config.toml
n_layer = 20
d_mlp = 768
positions = "learned"
parallel_block = true
Each number is 128 + 24 x the weight over its row's rms, rounded and kept within 0 to 255. Layers, rows and columns count from 0. The size above them is the row's rms in percent of the matrix's.

# layer 8 MLP up, 768x192, rms 0.163, rows 236-256, columns 0-63
size [119 107  88  96 105  97  91  89 117  87  96 101 106  96 100 107  93 103 100  89  95]
[[154 145 110 147 103 129 130  77 152 135 139 146 125 182 156 151 114 145 127 108 112 145  97 146  97 139 127 159 180 112 139 133 132 137 154 161  82  98 109  99 128 102 174 122 111  66 158 101 115 129 169  95 144 134 103 160 141  74 108 144 110  93 165 111]
 [158 132 140 138 135 121 165  97 156  89 154  94 175  88  66 151 133  98 147 120 135 129 110 131 130 142 148 103 130 120 150 189 134 141  95 146 103 122 118 155 162 153 132 143 117 112 149 131 187  98 109 129 115 114 131 172 131 114 148  84 152 126 121  80]
 [124 105 120 136 134 108 129 149 143 114 132 107 101 107 116 133 124 107 134 145  84  80 112 155  81 107 129 181 146 151 120 139 155  95 152  95 114 144 142 163 122 123 128 121 137 154 113 124  89 136 155 141 123 111 142 138 119 128 111 127 109 117 142 130]
 [123 118 107 142 125 174 119  92 152 106 155 143 125 127 130 106 129  95  92 120 106 136 146 153 158  89 158 138  97 126 156 142 196  90 149 132 127 159 167 132 118  89 154 134 127 130  72 140 118 144 135 113 119 143 135 169 141 108 124  98 104 136 111 106]
 [153 155 163 183 160 156 150 123 106 157 138  99 144 108 109 145 141 141  96 126 136 105 121 132 126 163 144 137 126 126  90 117 103 154 100 118 166  87 134 115  90 124 100 184 160 114 138 109 127 138 131 113 141 122 166 113 124 152 128 181 143 151 114 125]
 [159 115 141 162 186 168 113 129 131 110 131 110 122 147 166  86 145 109 116 132 115 169 128 141 131 174  99 159 128 107 158 152 109 157 115 104 137 102 134 123  91 191 160 114 148 177 122 142 120 110 143 123 124 137 144 163 143 159 102 158 100 136 116  94]
 [109 108 116 157 101 164 191  91 136 150 117  98 137 126 138 147 110 111 138 110 129 129 194 116 146  99 144 178 132 118 121 135 172 162 110 127 105 191 139 143 114 143 130 147 114 150  86 113  85  91 124 144 155 143 117 105 131  96 127 149 139 115 138 155]
 [137 149 131  99 147 103 113 151 165 144 152 110 136 121 138 172 113 157 146 119 132 114 123 139 142 156  93 157 169 131 137 151 146 115 114 124 137 124 127 116 170 114 117 157 140 138 139 118 127 102 131 137 145 103 145 128 149 127 114  59 158  91 116  90]
 [150  92 154 110 153 125 138 162 151  97  89  60 143 110 136 164 131 134 121 123 136 124 115 164 140 137  89 120 188  76 144 157 148 140 127 145 111 117  96 148 154 129 140 123 150 118 151 153  86 140 109 181 167 132 135 129 166 114 100 159 122 118 143 135]
 [156 128 126 115 127 100 135  88 140 149 171 123 112 131 102 146 118  97 164 111 115 111 105 122  88 110 107 114 127 121 144 137 116  99  92 154 142 146 128 190  98 121 138 134 139 116 137 138  96 107 162 132 130 115  89 131  98 112  96 120 118 110 166 112]
 [137 109  91 145 153 148  88 131 115 106 137 154  86 152 100  93 122 134 105 106 111 122  94 148 116 149 138 136 147 120  88 101 128 128 118 100 116 159 122 127 146  96 154 155 125 139 142 128 145 123 109 137 119 126 130 127 136 128 157 162 126  91 146 115]
 [121 179 128 101 134 168 115 135 135 133 131 117  96 147 104 118 188  72 176 142 105 130 113 113 151 135 149 133 146 121 137 114 163 107 135 163 112 175 137 138 150 120 140 125  41 131 114 131 103 107 139  93 134 128 154 129 122 136 129 150 128 123 118  99]
 [133 140 125 109 108 124 143 148 156 112 101 147 157 136 131 131 164  84 139 105 123 131 129 117 112 104 118 116 122 133 109 138 163 138 111 122 131 125 133 139 124 160 118 121  86 161 120 105  89 131 109 101 135 163 154 131 139 131  71 145 127 122  72 133]
 [136 122 140 144 127 151  92 121 103 113 159 118 127 127  88 100 145 101 157 148 151 134 126 125 146 101 115 141 100 128 154  73 159 110 125  99 144 162 167 103 130 142 135 112 130 109 125 165 113 138 126 141 124 145 144 134 135 149 128 120 120 111 160 148]
 [139 148 132 127 152  82 130 165 111 145 150 161  86 129 134  87 138 135 136 118 138 154 118 110 102 129 108 124 108 144 137 120 121 137 170 132 146  94 117 157 137 146 124 123 137 129  76 131 142 150 117 150 150 140 138 119 106 127 109 156  92 160 117 118]
 [124 135 123  97 131 132 122 127 142 107 147 127 114 132 134 158 130  69  94 159  96 105 103 130 163 150 122 130  99  99 137 132 116 154 102  86 163 132 128 117 173 132 138 141 132 122 138 110  96 148 137 136 155 141 140  99 116  87 129 127 129 150 115  71]
 [ 98 111 114 145 144 150 116 127 143 133  98 103 100 103 134 110 142 137 113 107 115 160 115 127 114 183 155 166 149 114 118 100 157 102 170 121 129 149 128 129 171  83 114 122 152 137 114  99 133 165 131 121 129 116 115  94 121 123 140 145 105 106 124 109]
 [138 105 137 131 117 130 160 145 116 163 141 134 136 113  93 108 105 118 108 164 117  81 156 133  84 121 138 142 129  88 172 184 138 126  93 110 135 144 163 148 121 158 150 105 133 157  81 121 125 107 131  99 122 151  96 127 141 128 144 139 140  99 102 140]
 [148 175  81  90 137 106 173 116 140 137 161 136 133 137 135 123 142 128 109 158 134 111 125 126 137 106 141 138 145 150  83 128 134  60 141  95 132 154  97 129 139 110  95 128 105 116 105 117 116 142 127  76 107 156 115 138 127 149 108  92 129 163 110 111]
 [139  94 132 125 138 101 140 127 148 109 136 148  79 112 108 129 109 155 143 145  99 101 180 124  74  92 127 121 127 109 125 121 110 111 141 124 145 148 135 100 171 132 170 124 108  94 148 104 127  98 165 123 138 129 127  92 182 120 131 111 150 109 128 147]
 [151 114 117 142 116 134 156 131 153 121 118 117 144 147  83  96 126 165 146 162 131 153 135 113 156 109 135 133 134 110 124 110 128 109 151 177  93 134 147 137 121 128 111 131  86 184 161 104 138 148 107 144 126 101 156 159 117 103 104 162 113 100 110 111]]